config.yaml
n_layer: 8
d_model: 128
n_head: 2
n_kv_head: 2
head_dim: 64
d_mlp: 512
vocab_size: 4096
activation: "gelu"
norm: "layernorm"
norm_place: "pre"
norm_eps: 1e-06
positions: "learned"
qk_norm: false
attn_scale: 0.125
bias: "none"
tie_embeddings: true
parallel_block: false
init: "normal"
init_std_qkv: 0.0442
init_std_o: 0.011
init_std_up: 0.0442
init_std_down: 0.011
optimizer: "soap_variant"
lr: 0.00633
beta1: 0.95
beta2: 0.95
weight_decay: 0.03
lr_head: 0.00963
warmup_steps: 200
schedule: "wsd"
decay_fraction: 0.874
decay_shape: "linear"
final_lr_fraction: 0.0
batch_tokens: 32768
seq_len: 384
doc_mask: true
train_tokens: 137800000
steps: 4206
dataset: "wikipedia_en"
Each number is 128 + 24 x the weight over its row's rms, rounded and kept within 0 to 255. Layers, rows and columns count from 0. Numbers have three digits each. The size before them is the row's rms in percent of the matrix's.

# layer 4 attention query, 128x128, rms 0.185, rows 0-21, columns 0-63
092:134087100125105188146080109125125108123141145148154084165164122132156097152159137145088144126167147132084128106130089112144130109151145149127113129135103157126175114101126109175115151145120116
090:120140140104130097078132103148125105085117108151158100145164093159140160085155126135124095115138148138160114148177077128158123160157135137089129134108128133090152104101094153146107082156134167
099:128138102105118150139132149083120108131149130147158148147110153127143128154143140085109129127158134142169108181121156132106120111156106109148142116124109143147075149118128114117119133135133114
099:103137135157166139122149187135103157117149177143115144145123118155115106100154151131171123166107121131117100131165150114114143115128155118142132119121106139097121155157111126134157132178129105
090:078112144113172142123135155144174112130100152122138136135154145122128115131119129152115114108098153138158137130174105089135138121154108154118120101133097125175136155133109114118135145162114118
095:133130120146106100144121139115141145133115128113131092135106074105108140132094117093152103084106156114126098117185129093159130106099132124114127125156124097160140129106117136059144117134158096
094:137121111124138107144126132178120110166112134170129139151161171116118150074139109127141129126104185102088123115067095104149094130102103133124137133141152113170136135142078137093130126117172156
089:137103154139063118145160166097105116175166151138143129113156127138120090154103169116155143133068150153124115155105120129126111115132179148111150144129149119124124144156122126096078132151116109
098:135082121147142124118112124150156149145118135161078121194121152139170149133127123142120097148152163145096109155097103096103165140124136129136157100134107127126143095104124106155122104133128130
089:165074158107100119151115120120143166141185123155094146153117115133148115142173136122136143155127116138097142153119153086112167116157139083133098165121120136122078143177098124070135130128076143
097:093110109087156134182117135124155138098094100107139090130140143113146125116106137129135139133138144131109098155129132134122142132142149131130126154140106105151175165151118108076116149133144147
085:152096129110116132136138163103118138147134117167156155118141109151154188104140166138158138107131121115144144128108112086092120128152125112169175132127060098101122106112123111114155136131151137
100:119117106092154109146106147107127084160180129133100131154134123140117160149135165166157121156092144145130162149148132103143142137125112116143161139121077131149118146096131121115105148158138145
093:077136131078151096130123139127112153099086161147170158096141159096181155156104093133119116107145065150145146118128083118123118118176132142131136139143115102139176141150138132151130125129126125
088:132129118129105121137137113106125184130150161084152078123153167092126120165097146083105117149147112155084152162121160112114110109105125116143132124116090134128134102128116120133140154096134120
096:147122132129108126096113138146103148116111098147092098086128119132129126137147184125169092083102156131127098125118161085132140113124109128111153134137150170149122116107111130130111114149148122
094:155121124139071169131166124114143088168146147117151124094126093119126118126121089110152113091105100133131081151142164126164186148107123127074139160106125140145080134113168078159109110156144106
093:106112150164148171137138098139127090152147137112160117156139160112173132150127139146154126107121119146141109142205151123161132132122101146170089127121138128127116121162140112142123128148140127
098:127114151149120141160165109131092097140121167153128142144139111131134168107102109150141151087115137143119089107143159166123136129143100140155132104123076094103123102154168104129101116109100141
088:100102120098123106153121167138106100170108142149152123105153102106153110124155125122098145054105135154184081123097101122150128097150124108097162112138161139102106123151107103130138132143144153
087:135093132142083126119115120103170113156155140124124088163117160153154080172096112115117115213139110121118150132107140082130120097161101129082115115153150109156102150107130107136135122130110079
097:132141121175101106118112147192117113100127110120143110119140118109156084149117114155126077166125136089169144180118094116152119120159125120144133142151145111099095110151113176146138140111144165
# layer 4 attention key, 128x128, rms 0.183, rows 0-20, columns 0-63
085:119121125098130082132178147119140134126076149155155156140144112184117148114141118134142151116156127137121141108126116154124111143139118091096115130101168145113164149131135162072073132114138073
087:101165113139116104117130120151093117125166092155132153142166130167163119097091128100173130101120114177125163094119144163128131128111105127166146133140158102111116147085179179097106113141139135
089:143134129099133170184137133097147106177155139153110125189121102123118180111127138126076137166125082122107119141119145132124116133122132083125148146135141106107112144152139123104132133161148130
096:118099179135126129099083135130134141091142124154157121141134133113136147129112121117168120107095141127115138138117141028135124168145083125147122122164104199157097122131118129100113138124142090
089:136153154098141105132068178141091143096126131115088147131126175126122137103092106074139121134092154169123115116143058100121118140134088159093160121142131113094154127117121121134134116188132097
093:117136151083154147131140101099125139134112115106139108139182145164128130093154105132149154105112160155136094134108161120111142102155102148142107161163125115136152125131116112070128107138118136
097:136087134092095089101138133146134125115104139160128162153141094108124166126137113127096148119109154140155168158197077158108146083132115130129152125138138138142150114153156117147135135128135147
086:119105123089138116133096150116151137123133136157111169135148123129115117119120123127159097154116177101084122078128153110099104130145152103078132094106127153164110147098131123139146062129159111
095:089102127147111131150116189137127131155137155154094137147116110114105156122141122185098175177132142112150162166161117174158102106142122122156115102113150095122083113107171175133168081134168097
079:109092135126103120151089144128123120137100137107120132134124124113136164108141210136141134128145135101138115126097147154116150151129108100104082170110126132147135130122119127149129173093125092
092:147096107103124139115125145126118127150110114096107136092110138123102110143084109088171121113129121167153101144098110102097134109147101110093130136148117125130126065137099135115102154153139133
080:136153115113135173187096136130091084149131140138135117088130131140112152129125130134121170112180124101081123123106102159085121087136104158125111130131113160127129138101093124070102146141184134
099:124099147118126131123156154108127154191164078133164131124147181145114149106154154126105115124159147141122176116127155144085114126151113157152124168146107100172130126149105131095127147127174111
082:119103093125108117132094102131117096130103097109161110133160132127140184169109112140155060146116117136136124096164148130154139100130147140121111154115128113082158145163093057125136143141123139
087:135127110125141136153154107127145089147089119117124159097102135118144159098151106116108119143120109139132128171073119088115145111193153129131116135104066126116104093134131123136133104070124181
087:127125169100116100128160130119138087093158121170108143140137110174125154096154149133152132130103149122130121179126124122100141149134144111135147134069141156151164109160144170095117082099139158
095:109156154124091118146128137118145158097150137143159105144140121091134077132121178119133156151117176142132104120120135098177130124149107131107088186126109146134126153128101159118132130093151112
096:111134168135093120140171149116129104157120157128121157155131147153133124103132097133128125108152138169117147100138160058169108103089110147128114126121088092154089160133140109114100114086109095
085:114141103124135104125062073143133114117152147132095111114117127129158154102127141112094108116089131126139136070112107124132102077177148138124097131123109117158141093126100132124090126125172084
089:123114132125125174108126124144127073149140135150136091109136094140097156133147103106127134125166167138170164090135126085131162121125113118142121130140143140095099164120136065117131152103161125
079:140126124136147118149104148130125169121068118116118119172141155163128129154143134160077095173144142140128096135119137107123165157108133134157089112083081124135120123144122153139076108120137116